Part of a small language model's weights: 3161 steps.
Each number is 128 + 32 x the weight over the matrix's rms, rounded and kept within 0 to 255. Layers, rows and columns count from 0. Numbers have three digits each.

# v: layer 6 attention value, 448x448, rms 0.0371, rows 357-405, columns 112-167
# o: layer 6 attention output (transposed), 448x448, rms 0.0738, rows 357-404, columns 112-167
# q: layer 6 attention query, 448x448, rms 0.0371, rows 384-447, columns 112-167
# k: layer 6 attention key, 448x448, rms 0.0378, rows 384-447, columns 112-167
v357:138121139134119104071105117114129169165134120137147175145086098123132122104129129123134119140141138111158144170145124158129159164163139138115111113116101106155157097147
o357:115136201153104119146111096113117136122100148189161117112132126144139125138181123114173098119141103158131120169152120133151141121121103139164152129113170113170115148107
v358:111119105133129127139118122169151150123149135114151141121086124156130133128137139156141139072101103162119149111118093099126160110116071130078115126160125110103118075099
o358:144141157134152158092142080152134122108110128143137119185152103121150150111095158129115113175179175150089132143151117088153153115162196094150126102124148120165101178163
v359:108115101123107168111120125121154115126156129160085153138149120166144163103100163143082134072153145090101155177143149126127159150094116063149122105075119129073127198126
o359:058106094120171143134136078142110144105108138130115126124145182156051107115128148101116131184118132110090104056091106157153166149109150157114172103153112146141169114158
v360:107140114102126113168153094120124109157127077095135123136167107140166135148125097118120157157119137109159078077110117136105181103141186114155119091150125109090139108173
o360:123116126045098149084082173155189130100140162128072148131101191157136147107116194134109124129091129146063184117130117136132098157135115110095131152092162123121097112081
v361:117115094112150133130118106133147112169156150129103166135124125114160129164104113150118118118090148134110100121134139135110144091125165125146141168132076115135128185116
o361:097145160128142131142127145164144115090129124091125127122163112108086094134119150107090122134134116162121137133122109156104147145119122108100127119119204119108126113170
v362:133175127140117158122090085132148137131135145165150144126132104102161174115124141117095179127133102119111186108097124108091103118154128089131103086127168131111103134103
o362:146084103124135127148142140104134165134140114101121108083171154096097125130135101124176137138085134147140117105120110140115150131150141213150175154168114153132184140199
v363:095128184099126134168144161107063146195157155184123103118150167136160099133140120147135091095156097131137138116116165106116148177151128191130145112131138145149125122164
o363:115128110104169131108191124127142093033106147116095152070143104157164112126121090078132143096097194132122093123124099101115060112129117136137132104106149098133077155141
v364:153163140087156089151170109129107071180128139149164141120121135109145134144081143142113103118127091119101145101135121124140110121089151180077104107151114136159109130107
o364:145147169115112112109184128109147126113129139103049082160086129128162176133130094106098132143091121146073138132104151133115090161134080071162121142119108106156069146138
v365:179112182126116163113149145158147124131153154117119157078153145128186149129119129141106131155139164164112137058081138130099111122082144095125125115091128099109102149123
o365:092113082133167121144164130096169129133140108165150127129103170124097142147123112066127116101115112120119123146136114155190137159092102193121129087146168119108088105163
v366:116130128143156105096087122176139136121100163116129152095140124133140154120143164159129118117102119134136118142123121114123151146140155149141163139116065189146065104090
o366:118156154099111121149173134069145088130148089183144135152127125115145071108073118152111135124157124111077130145143089168141117171073103120129070171148129128087131126162
v367:134114088088094100142160121110140149134163107119148127157089112122166084126130168107118145106165160102183070100173133142138158155118151152126121157073141136129091089157
o367:125164183143143123150117168126098112124164120120123109101117171108122172199136074139167076098102131157105128177107064132101126120175104179123112134097113134130172151105
v368:174133154132149133125124150114150093157125112135094139133113136147100094138151111089087157121153101203127126117097149156149094104145133140129135118136141162136137151112
o368:116119116133133122168113134195095133173136127165128083136110105096153129118120089115164082169110111087148080123145118115108132165122123130120130139132113090108097137144
v369:129197090146111122107136134138154158095070090147153119138140168148139109122120103091107163098122123088105075135184109157125099129155109139070095133150104162143127117085
o369:163097175091099138183131172112134121113153143106120119077135156188159128147107125165108111136083117159114110156132159131159109111175110083179146152147137122137138153131
v370:142129126141082105114129133117108095132105124136070110167138112171121105132099123103132114113126104127095144151191147084132168103129081092110150102109110104095107148157
o370:123157125101180158102126157127167173112132141163169124096136159136133152108151141141133135116090151106097074149149128138158140126088163128139113174119150115144167146135
v371:154069111151150090101117141172114092133125140118119106114118100110113092142118085137133088159116132149111097087105101143141127157090140128158138104134118126128126106164
o371:117117117095112120157136078134111168136150145166105145117172177129150172157150149111105096103102145189124111096124118155152160134188094089058105118118115113133104096105
v372:134163147150151098144087150139116120121175121129100142111177184153108122111169141148090171146155092111096133093155134104113136166108107170115187174112131076167124134113
o372:095133088102117165134100132100110178058094092120143093100097083134144114171119108163128095110156128092108113163105139145155098100109090099149099111132132165117120133128
v373:125154119106134096115152145083141128138123058112135140092136198117108161101130087142137099089137146130124144136171111145172160121109135129145143138139173160113131131103
o373:159126159148156108112150183095122148102120142158150107173111074153159088176106153072101191156178119125165063114094089082132122133141112160120140100092130131111119129101
v374:142154094087125161099149107142162101114132117090131093139073113135094163164122128109135125117119101082130148079152126146127109147116115129144158110135175112085140129141
o374:148067145143131123160149141114155142115129112107132146095125158125164098089128103121145092127095145180129110178120142089107161150204072101106091135109103123169154099081
v375:144115117172117105128102115117146134112054115171142126147090145135158143137120124105094151154091160095157141145154091146117101112177168142168152149149161159096169162115
o375:168112140092127115099132172070118092074198113133124133135125110118144115122114065107179132089162125141153125174180162164078112117091148130119144069171147132147136105100
v376:100096098099151149105112151171108112081155152118147138153170140101123175101183073161110100123125123084158095108169099135124138111159112129090090156164096104147156130126
o376:198159112171091099123160152145137134132117111109121104062096105149121143114114138147085114145129149144144143099125157108170112109142183117143126156119148165142089175126
v377:145167126143129125152155105142138157141173111132106162154118141145094122128137170160120114139113134174116149117113146142104105163134122151121155127149108153179078150168
o377:109151134138101165104179131097110127102104135163156099120170105132179152118120150128175164141094120116093116149172161117077173083107129121091127118115158113112186145099
v378:125122118147133140116148115125112166165138120164115136123099103129150148167110140139111114117118145126176118140117111094118160131143123145102128133099115147153127141145
o378:157142090111141125119095199137158094108142139128074135175146139121152128077117145078116098123107122148143138119084131120124124142107140145129103117116152111143141133148
v379:126073122112157168134118151115128126147095181124126156101176123161146122056125111151109091135171102157084106123117137174063127144128122117079141096151155123123132162148
o379:131142152104100074110106128177111127128135074074139110156092142179066112136131075080116170136090115149131124070089115094181155119120105109116094119140127144134121098115
v380:127167102146119115091133094125200145089130117091085139158158180147146167120130156141154108096124073108153130147099112144180138121116165125172124130131088167099149130109
o380:158139100108157160176120173111135077116096113136153157094152045062083143124138095102134119135106110153143164078145154082158135103185140107085151117094155148137166104121
v381:098094186140110186159102142132133117147068133117128094102151090175103142123127089155178139154090131089157152185125103141078142149153131096095136134084090131160114109085
o381:117156162126151084105125150120141157107140097187120111135136086102130128095125127102130155120143102115143136110138117126100107106093127092126111102123113127100129126157
v382:121133109125120150107128124138152107098149130106138125105138092095077093143100188109104096115110157140108102101142121121171121129144141185091169141111086131139110136125
o382:179092156117146094160129106137153142128127131136123136132102162088149125132140132135169115196162072122137117112116060097113133126116095080153105109147106149134105127169
v383:077155067111113178110113094156088163148156158116125122127116094138128112167102141107090137122159102145136140134102157086119191160136157047121112134160153079154136133133
o383:155144167118121116175133172119136088088122133144080140145092121132116144072153136145158110180124130117153179131144114152111126147091141207116121160152176152129142093146
q384:123178129134098135154113178149149130112149104122102170092111141090107152092134097114164123120136090145130130132108084110089137159104135153138118103181123113116118114141
k384:184132107108136117153143117138085100150117098124101130139140117139101131124143096123101128144128126137121132123107113087098116105165099125153143129135147153128111136126
q385:127106125110149153121114127123076136145127129143091103105147108152156136137093144138128151151121144145157143088152105123156122129113144128122142132132105124055158112094
k385:102127134132097112101102102108123140098127156154113119132091122132098103100114128156123131152131102142112122130094136111128137102123139133125131100139157122124089144105
q386:117074140129133114099149148123123121130158129167175076120112133143125160112114109143109138128121144090118124155133133157120110120089147107120142127107130148123116103121
k386:107109156164150139108135154122121110127103167137156110150112139143151121142140154143109138125114149146120135119134143104118132103116148140109163106091159118165124132116
q387:208120085096114134116116129146128120169141133155137128139113156133136170141146122161130156134096122099099083156157130126106112139108149094150120137107114130104106147110
k387:140083154170165149138156141146119118128146142144155107120081117124135140108180132116119118120134129132144127133110143199160107130138144152129101111106147125152123162166
q388:048118130137126137131163112114144179127123176062137117153141107132138128100117148105130095141131117150110139122123098104125133154111118129135128129144137145120126129127
k388:163112085121089141144110144139104162140141110131094164117174117143141167112104118117138138148126085103171115133122110132114152136140147102130159105110128134126125117117
q389:115143091115109129146126114162117119103145108069098143153143124100152129125145113107103126155105139165119146106115111091123161136168121141097148137120125089141119117129
k389:145155136138121099128111115096118117111117123129127154098128156097137154135092076134169131126150117099123110148121103153092135168125134111121139150155134171134119100156
q390:096101175152134161092095129141101138130147135101136134127163135140153107111147147128142120150090140130117141144126098146162111180139150151115154128133152125085105127131
k390:146127112128150093136149126120133144123098088156153123122146156159114155112105093164116180154094117161122092116115126087134157117129119121109169150129120144110125126149
q391:128127125161121115155128119095126132093108080097131139134146129174091103114128081094126140143174111185165148088118116134085135144134156098168135151128086110156173086155
k391:118120099089133135113111124147088137150150121121086116145124151129124178112106129101141117141147137116133117064163093119076136114132138155110118137118157121149128094112
q392:100117124183140117132137149135149156127136141126115102113165122128133162114129078157130081130095103143107129101105157132148107174148109155091125150164099142078142139116
k392:104154115116169090063131113091117094123147125087143117148114152111185145139107124139166141117107145143109151152137102152127110161117106142098138128123094176171114093131
q393:108127126113085140156091136131124160100167153151130120107112120135151133118126143120127133104113125115116127109145076108158162162176154150085171130143178166093120138151
k393:111111139110122131157146095102106117144132122117066176145139173117128122144146092098143130170107141111130149147166121128130157139087093158122133174137152138114146119114
q394:180129146150143167126135153088154089106114108157139130102114116165112114110122119199101116153152151156161121108107150157078162058104144096162121147102126091138136106079
k394:147125105103154137148076154146117172144071151162134115120136114157135064133151126116108115137137111123112123148127181089163120122123085138129126119118124140128090097090
q395:107133141082117119085130117117121147103121108149146127105085113113171096188122147166137133173131123130146141168145150143145108107066147142095146138132107104162138153084
k395:174170128118117130152151113083119084158067184140136131142132117103116079133139124145051106126118158108161121114148189141094162113112105116159145151109155128152105146124
q396:096092112122118126117110185155124174162161117171157135098146097119134156148150116118112179079102133148097113124126128116169150167211086168103159123117193178070123152136
k396:140092153118103092180146098112101087141172113136116106164063128136136153105105122140169138139122107176142135075091113177126173098113174122140153099134094116120142144161
q397:143086171123118148125144103071157113121124167113102102095111153091173125130095123097112098160149163127112171106062111110165134158175132112091146135129143121115102141171
k397:130098097144078152114125127102122122164130090177171200083131133097128095130125116154090133099120119113141098152134109113156183151126142096138120093137154099174139134114
q398:141131130115136098150091139068054133129142148172172155112131142157115120141168121131116133102161101149170143099110091164138140123096123141176149142110099059134177076141
k398:122129087126110147117121133140111129109141073139114141158102134136143133187142128153108127121162150128125116115179134125120133144121135139144103126104148100125144160106
q399:083121155148092148103118122135123135081155149090119123107151106110173153101109091072178095136151112161153164082134104092130116135175139119099124143138111146114182137177
k399:157144158110187168141129094100103127172108124144174122194060039082142148086089185209136168137137117127184166155176149123137174120158115138170170167078094154135147115113
q400:146095092122192114137134164122125116161111119107130151112082142134098132103185156159100146099181141125043116083137143140112153134167134114207144122108181113153133089122
k400:159084102111113163133165104117103087180133068173150122089146133150162091127086136140133154142103163154120126183066110124157116140088075146131149136151139181105104152100
q401:157195162079096140150142113124141149063105130117158171153137137105164072118167113128146128121079159145119145159152105094126131162152155099118108103189147157183091162103
k401:098150161093124096144129167115111163106121141129143120085129135217128123096142147113129119067144130102188093148139147173094137176107115079187132133137085086126139061138
q402:199153153093074201147128139104155086116095095111182157078132123067090139094137122120112107126124140194144119151093129108147119068171166123168082169238123174191155112118
k402:157190120157155195148165098063193113126134088139121157121166100057128112148131200088149142066105102152152111141124141115118150107136110156211148184147078127152092116125
q403:130150138143134113099179191146084126129132141153098108111104159089157123147140130126207165120134123119099098096081133127120114121094128081107137128168124116115154112162
k403:123149112100159101103128121131089116132138149133143103107122140181135107132114101151146193146167116060095096158133120158110154115086140084204102093149128119098153106126
q404:159144116083122132182080062109168114145179123094142132141190122137121112110119161100098062161185117141154141135101052104201124119155161089116141094134113121156133139130
k404:137166112101140113137112039145125104140078143199126150176221106133157141119130113062155148155198085140137147157131091147174133165187135137175123132137101128162051139095
q405:124108124125117113045147124114122194165216132117142101114029203107134120184120131160238140183093146100153148104144141130135115135097074143124230101127100140123118072161
k405:185134125118154106143097119159168150104113129137076137103121152203099226118159154182157086127169086147167049106140168095205155041133130070222177128114160082121160157139
q406:150098129138070143110156159142177147138138153127128079136148114122121080108144133084143120159140135105107127148088176156167183169114158168151043029138116163136148136088
k406:156181102104140195172229121074134199119117115060032054139131182130156095102144086119115090101140103121123119168178089171148122083219102118137108091145176124112154142140
q407:142116192176131177160136130118161118109179109088142094143133167192164119050162143149118112107132167120133114123111162091222127140152160090200108130116117155184174078137
k407:212164170191166070165171106203116098172137101155109179150217067211085136083063172177204164125109147129155182082177128093164181046144154162167163117103105091119120098087
q408:181136102139099197133208189130127120092177062117000126131168094080135055157042133137107131053104122090162116141107097147116132166101123104126128182077086148160130186115
k408:135148153186122112152134161103135154097123087074109111086152115117110146106142140121154121120124102121142138045186100217098121182036107131169112117108174086117151086160
q409:151142135093082113189116104063124109087103142157201211176185146126153119203161080106127037055121180157162135119106147178141114103101133129229124126112159117013167166117
k409:202193181140104159090186106140086086086124088134122127205136108114169166109145148187127139175143128129127133104172165160106154092095056171096083202115160103084132153085
q410:120117082219152109103163121107140159063161114122131199127118140153172161130079144068133155120119112107102181115082097123114124130187131135180143190021138141106082162181
k410:140119187070246086090120113117152111078139084235138169132165166177118151202185077160106081115195106078114126118123049146083088149167111130094046142129109110115167116145
q411:179157068122097116138106111108062098209168153140156075127119181075124098179056082146041169141125156102097112074185095153122143154149080132170091117115149151129116170105
k411:203181125124154123159136092126128135150142128186066116115110080071102175166158141192141165085104060097170130043138100139146105127158067170158135206161111148157148048178
q412:152153091074125242158085130087097121092112157087070026141129145134147218130200153159063035128109176128121109167087103157132160090181107082100188161130084130139152116070
k412:133081108189110170109159103127104112100145117131133163127144082197128040134121046154126109073079142156157135125078102079100139135100098130172194167243063197089102131195
q413:104062132072096127185162102084157078135141171099100143171165150146108138089075139021119138095103119166150111127139096106115048056113115109078118126144135150075101108150
k413:144106162112167126122107142142070135174169160105140104101164137090174088172095142115160150100106127143108116115126116123154098094135138146137169139135105102134114188134
q414:117194125116119083155189131124181163125108162121163120092093105098151163209079092105203111063161147080160129130092177148060140081145099090088191095112131124078105070148
k414:126167203116135190093121152102115179139095154079132111179122036090062111140084121210170046066206172116137138181177113158126131162098117131122114167105145125062197105194
q415:116193074037065151141146143062161174131074147105115121095158134077162080114103087110087127107199167074049117140044150109104172175126112120163178161106145136168096154102
k415:117142125094062144106130079150151110133069129098182076119106132071155114154089138136150112069117130063115088143044124141180137193140078111114071138133141217125164148078
q416:131134127135106093125178156094128111131122136141147143114141134098094168123154143124106142123144158106139115139162111079096158125140149107138138138144133170148113107157
k416:127137154121140097140155095131128111139127114102102131102124140129141105154159092089152113100149138124141122197135149128112108148107092129125146150101127154161120115185
q417:101177132165128126155122133125151155141133166111106109106157136138156149126151139130134126154120119133117154105097109162134138085131141175111114108151127090129110120142
k417:149126129129140182118110151169099134132115102151138135115176111138107159102138058107138116098127141147116107142090135135133147155167106150122146134107144129143127139165
q418:121086166146135154114161093143119140149139141103169144131127131142150115141149148144110081139102151110140130112130147125145115131115134109141138111115130091119165156142
k418:144112114132132150130132133100148129131140133147149140115109121101117113142121123128090152113131120132119129106128161097108116098155122131158094135100111125117111181113
q419:111115136122125172136142079100119121112130121091160166095096089097154122180118120085125131109127101122160107128157162126135088106116123121141126142109110140135134126129
k419:123140143107149113155117143110118106135121159128145132109145119088099120124163140168100076082152141156104158107149156145091109148130166159153121149127103128190160170108
q420:132117083118105102167122137151139138138178124091115124144187139125118158108087120111156113140088132171127136145105132118136138163188127191120135110129117152081133113098
k420:143138131153109108069137131135095109113102121150123142099135140153158155144135119128147158150116160109113122106136127129120129180118138118105145102097162130118130109162
q421:156124135106150116146138124143109122125143096173096124126145140117122140112109168151094169096128142134132150146135111174110140124142140100170120139100127146186120124125
k421:103113151131124126142129127122126134126125147114099137174107130137093074142146130082130122129138116174109118108136146117149152094121164107126116122131163116126118130158
q422:087132091101127149125138124147136184138133107092117114145162119113142150107148151099118116099130141109129150106096116112186108142155096120123140138126210139109126117160
k422:138150125145136125143170104136070097124137109134131110126124119143113127139105081139165157123124163143130103119170102130093111140116147129115150125111113133133125115175
q423:149114126133131116096100108130100144137156089090094118135155145135109167131123113127166111100130156158109127139115164176093091139099122111116143125144141163129112122096
k423:127120129108135077113126137141138133097126114129108143091188164123152160163093144137152128161101137108119114147076090089184124110167149098111102106112095117146141081114
q424:107121103083129115147110119182095146131142115114154139133129144130123154146118134083157140131132156147095120132105097111156119161146137158153136139109115158103125158131
k424:117134156158102121165114121179115149103091137148174109135135173131095130097134165107095110152108130122115113105121078137105126134104102137124103139141131108072129156115
q425:112149119058141185135133142128170110119112131121134167124104142105153141123115151106111115121143133121116152164129103102080108124159137129120138115060160135151134094148
k425:097141135142122155148075118109109160118071140142121138126135110112110085118112101105104111104122160146137159107153143125106177101079151139121191155147133108128086143134
q426:095098141168148116143110146127107163148139153137145113103159115158149149138198094139130140126175136165116127126121125129166134170124118147100134141160118111144142146159
k426:170115090108153088095145125117098139090126071090198137158111119136113173132101148136132141126121149165114111122134156127116072132130097095086068085137111150111127100125
q427:129128137120142121179148128069117126109155130124128130111113120169143113164187110103126150136127096123174137135148149117185179170129114152095142112144153095151115128130
k427:107101077088102161180103109162080120111102138151108110134080116156184144134141105150154120129131161098111112112145107124116096134142132141090140148154161168119114172107
q428:131170155124126155141140112124133142117080135072116149105092113090164095123058119117141081179122136140107126113099126099152121099176113098103138105134127170132130110113
k428:132127153143114167115148145057088152116126118107152153133113137142087186102152123088131152120155117107134145136127091124173105105149207140108111089147105110113171123144
q429:142142153191098160139109153121110133125157108143138167107102145131072107089144113141164092115124133152129150121107122142055090073125113152138154175120107123184103121130
k429:163155108143119157109162161051072127116146157177125149100091180159105148142136088118107115115182126126141158134142128103123134113186115121145105110123097154151149135155
q430:080038132137110096151144155137115173186105147109108085136133114136104122136149104128112162103115165110113100102136122119128125193161119132092141081097150132118126114126
k430:137119131147114138140147085131126120112128091141118100166153148121167164141143132132122123134090158154149158118113126125140125113133115161089134179124138177132153125135
q431:132136121073059136111141121097047154120133123107158143104120138087180175194173143115135128111095119138129160147142170111107104157101109136112125121153148164130153163121
k431:149157149154081159133093084124142100136103166127136145128151092105121090116157082094108096126150158113110132153176172137075130120090119095175153125116148074187100147133
q432:129109140139076195204074147073146114162163132102148123098162183135133143144185099130122096115120162111112121173073148179177147148153095163097159107170122097158127160122
k432:118118142113144119111131081110092098147164111125123131180087163095204165139130107132126132152142117124125144165154161124106115148123122153138095126108142174147168179131
q433:165164199190089148148107114101100105106144124179206153130079128095115118092118151169118117166115157140193150121138069126144103094065125153187149141110111129179156099111
k433:112077127115145111123158173135091138139111138093177091113089123140121107136143089150144121189191112124119098148104111148104065123111136112080120120143109125036121118161
q434:176092162148126100131121084090095141160155164137133088117163135138116144189156089144106097156112138147185127086118136236143171035070116150152131162115048112064208121132
k434:106116193120126114128100110088086175129147103145158144159126081060115120133172150091074103092186126187134159150173121148112150169090051132198145166149106090097160121147
q435:135050063135091117143091171150129117072141081056099098147112086100127160138142130100099108077092151145103116083112133171176099174140110094139131127068120112147162132119
k435:119106117154116078157120090108174159138147093122165137127105114169105187122112161101113124192152140164117137127128169099106188113095079154130152186166098114088151152152
q436:106122060175084100105187106170126116084212158081136133062099110129111100149121075112103132150068144062124136147080090095133089131130103132119129113079144109155135181191
k436:133128064148103098150100148155114151153131092160162136035196126152137140126154085122135111188187132124169147129177078112206155166069147138108203109090065047121112150110
q437:120113149128154121102070080154072107100121105160166114054123129177119075110122121113104091094184145111131175173041147161153183121026081168137104151116072127072149134125
k437:085118115186120130117153088098097186170212070085174065188120209132176141116137107117180138215124165167123065079101085224090133171130081138057183128135156126077203151115
q438:093116084185151073159088131078082159146144159118121087092158102165085081099165142138116157124182145139117115128111035159188158128112090082158148080113130115123055099132
k438:147179127134070143148150134097140160152135108135133129076139094137075146119110111174149066092189091165177148081157174130176176104116165114109063134173056123089135157117
q439:122171116078062057133102127096118083037094134220131149113098083109144231138138145115199081164119160137112093160108102117162110138168125157136102128161191158110167160161
k439:111086146099117071122129173189123121085144134124091166135120155095156154138107147022085136125106206083081153117118113209125076150193119128077123111147142152187141206151
q440:134190127108125170081107091106225130157127094164124135156111154091138105153052140167126174148053082084169142090191076108184126060111095087160095216084096176076187090188
k440:156141136121103101148153133171173092149110146182105109126128145090192151140134134064150162176087176132159135116126080075195189101107177097131122146105110153135151147079
q441:105116129136095150173174115056137123089094187109083122177145165182121152122175122125132090142065177153120067156114121132126133113134136175050084159175147090124154067133
k441:184139137145147175082127089102064136133120145121085127168129124076142060115155147157124069155061149210090109167200080175125127129141162161070160159156093155109110146178
q442:178130149103100154122176128159151140130076147102124062131129151172111117107126168092083158124130199121135088110118137117072136169163155147111207166169098107121143059068
k442:101126144129116109136146123076137114133077133103152118104089190203108067127076137101156108143063071135173096028102066106119184186163099159078164103087087116189117150158
q443:115168149163164084123077114121201107165169149113075042116131143157134213134078147143122130223124160154157127073061076163146072133154060072155087113100167223118207129140
k443:228147115096255086118132141113205130167103152083163105079137061156180151129044135091069155164122217163148059108178140138103034111082146076085039160111095099115151130064
q444:108113062178091059177130134140113144151177136166159118124177115134130172155093062130127085144133136095168156128152136119154137153158174112113070140130128087130129100116
k444:106129116187118116137156112115091069107083150120074170064162157072120182105114129099151168096154103149164132133151115218127119120099167052155103110170190120128108072087
q445:138193185137150098173180147156162134099099123172152103110174101141143083082160163131168095125122146103206140191150151065185154107090159160153135117098151086178087167206
k445:074185156187157101138100142134102125165075096118150117102140137151126129088146164111052051133088157104081098155059153081107233147077099132188102061124139048156214126120
q446:191088139107188227135185138105110006089104076143193136109071154152088135131136136121084196124124128145155176152102098088168136116095186138130120149130152115156149094145
k446:113138173083131090105147130132099074088087106114093166107146126163138197102197103156155168109188163163067131086147060087207167126168141134082124111158081058107096125165
q447:091110158048071208108191102138130126137146107096189093213094143101212203160170147213192057071094183161169155000133119122154173209245085080118084127107100167127178097038
k447:176120134127111093088154184226141075156153081091130182124119130100118244223161093140145075093139178133170121134147098133141168122139169219151105125153092180170192115168
v384:073063096112121194171171050201046164070066101175098055095216170064166155152066154091136133183190019180152169155151074206064009154230055080073109167033171058143195052159
o384:093064141163172139192124080160074170187179119166107087153063124060096177063106119051152119205065142170178160114063098121206000125166094078085086116116147095122120103140
v385:083151094145154129072031141155137124161232104197165188104113060189117076179158187047054130098202149145121085077161145130142101074210236154177125172193048136064057194107
o385:026177096120080140108084151122154147113097019164098077100031119162187198175143166120122210123143081096104080181066087152067180081100131147056138190165171161052095104197
v386:146091201096138160113195218181172141112194153123111073167126193148184109120161093138118070119144159230109126092158144129165121088136142114160052083139133105174071109147
o386:120137143169184153071156083156136169080119143108174123159041160092142088033086110050111204089054143162167087124156133209126127149143198177139158071173091162145063255089
v387:218088150143159135225193103089069147112094168236047132093245127048172175114061119060095094169199138126121107152105117222161125155110143138178050014076169124169077064166
o387:239084210167151106132181114097062227070064108100072176093091134129202133213134121075062184154135136077137048155139120106148049165174148078116106126116213104154121084152
v388:154157120184213160145053154143178088125188132114171176148223100132171120117140133200151089061113081177166158135034060193134169080096060139255100133124204082101055115094
o388:159103054128156111137181155217124071177117082119155224126086176128104088033131087112104193155116135191168176145112063155146108115132088111145113072168107224155086099139
v389:130094149093251060255152119145076052101122068138130169212082146181187142206151142137090177111096094046115153080127079175141140169048092085123173132080147187129180076144
o389:034124065069108173175099181160078120077161122092092211149117100229143088011182147057116192066119102172083140066124092088117151158097044102110079066147155069099179036103
v390:128165142147078135104149033168092173133040127148083075092079139178128017104000101115063157165152151166255048173179146120077174142131201106208080150161218184147069145118
o390:138079107134128153082143075140086227230089067143067084167177088097122127171112151203109132075156123122102141214226080079168162218161083069240166025093076110113154090159
v391:175085105092091176136174139118166091054049091083152104124036101190138191076000073149155121057123150123090074172186078081154110185111153128142142184092133037131102086002
o391:124137186049075166058105081094169104053183076069072127165066122145117144124114202170110208081115166148149086145115119130094114161117092140105128114189123153131138156105
v392:095232155158094065223138249096127056126136119144175159149136229042061055045165073127229161103203152048019103160142095068129144195147158157087046124113161182233131153042
o392:163064171109063193188159169145121087116159094105103184158061113078213072141091063113076105169146073132092146115132033091106187135116119189195026165204213153083111135001
v393:099091133072151067152140177091158163126135219044126195149255151118216020204202192228152143156155114144108063151120170167000117123188177046136002138233150120108153150129
o393:149170144106093151028068162145182089146140113161099076176077128091080159073085093098070103117219091104158094153138127092087174128070067120000178097050196066105147140111
v394:200179092124151144115103133067209137101151170106059069180136079159243120055106135099118097033114205255211000160118132045198111146152120227130221093037181149100095157135
o394:095134081088051182124138093203216088088068159131178088108083162099078125149126057118182114074101162072158059134255138141172174078156064092169197120111144238144169135190
v395:149093076047177075160157177046047072191205087132071116161157126171109043150068088137198143203126224096188096162150131140049111109127095149088121040183102134145013056152
o395:172116122121130074138149160109182103127094092211104149195180106151118199108076200130135100172239084245119147188090128207091109137110092059105119118170172158203052052126
v396:230105033020046129184195080062083158164113076204154095166160041049027092095165063001094209165165129119117143073151161142240156100197161135099176094172162069231091104128
o396:189025049080137188026151149044092179159076041173179089116126119120141143158134111093154081126098139114129153070156138078218103169155157132157211028171130145073164136181
v397:146087075108131146078131207093086255083182120126103195099151090143110118124086076160131185166125169181229073092193110145123216134127080107068208091181134112136110095146
o397:113108096205190136086087165111136119138130212149153041196033096087157154116056134147143237163095041189179121165156161159095162167154084137130132169119130131055193128104
v398:110087156141098044186068119140120085087136031162096165081203166117206137095209142118243181118087080180064128102214159090123245131170152081122077117107165226143137095086
o398:114043057178126121067121076080142099081150072105092174092081128149071142127148129098082083128162130070168068176149149150105141114079157097095201132075178065211192144134
v399:185177182131153125101082062137079158119188129042090115171103110108181159135010139157113119181132171045089221116118158119120163177207085241121134155127101050122117068168
o399:060217126070192166160099075130074052118187090143064177164091096126063123136149115153090111147106082092077206188041101124168135163163255151188151192150151177129018029128
v400:074140089175180132068082238154139118167193144169042161196114056061097161099171121055119181180176076108144096039141082070186147159222108090105183146085127125131108156150
o400:089242078138141115156114153122143139109089135120159185128212136102170129089102163133150199099133084193088099093142104145132089134137216108152108180183159105156099096139
v401:051004172212196075134059145162065124133116148111107138145142165099176133227228159112062157097193113089192072153104128132097067153148170100149225196094154086118114177077
o401:104152162133154130187091103110109150116142147109112088079170143073113067115136076104102167119101153166123102151075179140101113163114111123139083131113149176056165107082
v402:130052119164152106122127142164133098214065096146104107180163133149070104149114173187046066054148172083134096015088113186136070161183159136173166054062102134207206135107
o402:182062142192117099150233113072185142100134219158152150133226054060084160096129165138208074145216159145113107114105168123063104137114121096116081156103220152171199186199
v403:137111151191131116158133175167249072065157095206112145079068225000140114112090183122109151130116080095059087054072148072147134094213088072052130076129125146105133099123
o403:122099154154059168186136075131076129087095097148138202096099111206130149098138099046105178136093170196178116129093137187105149159154151060076085115091103218122166106063
v404:098046170121000155177088132000079069140011177181034010098110163158057160160135085135118133127090160166177127160129074154114023139087175114118101138184090169174133184155
o404:183140121137239078139118164105173086190100139143067056192179130100120087149051096109123122170115088150107159051107066159148071153111000081157139163135072110102188109124
v405:168099194137164122111102048196061132147093192055140167142115163117065116141117087201067223140135098089120146081111224182141173032183073167156064155123061158173126155058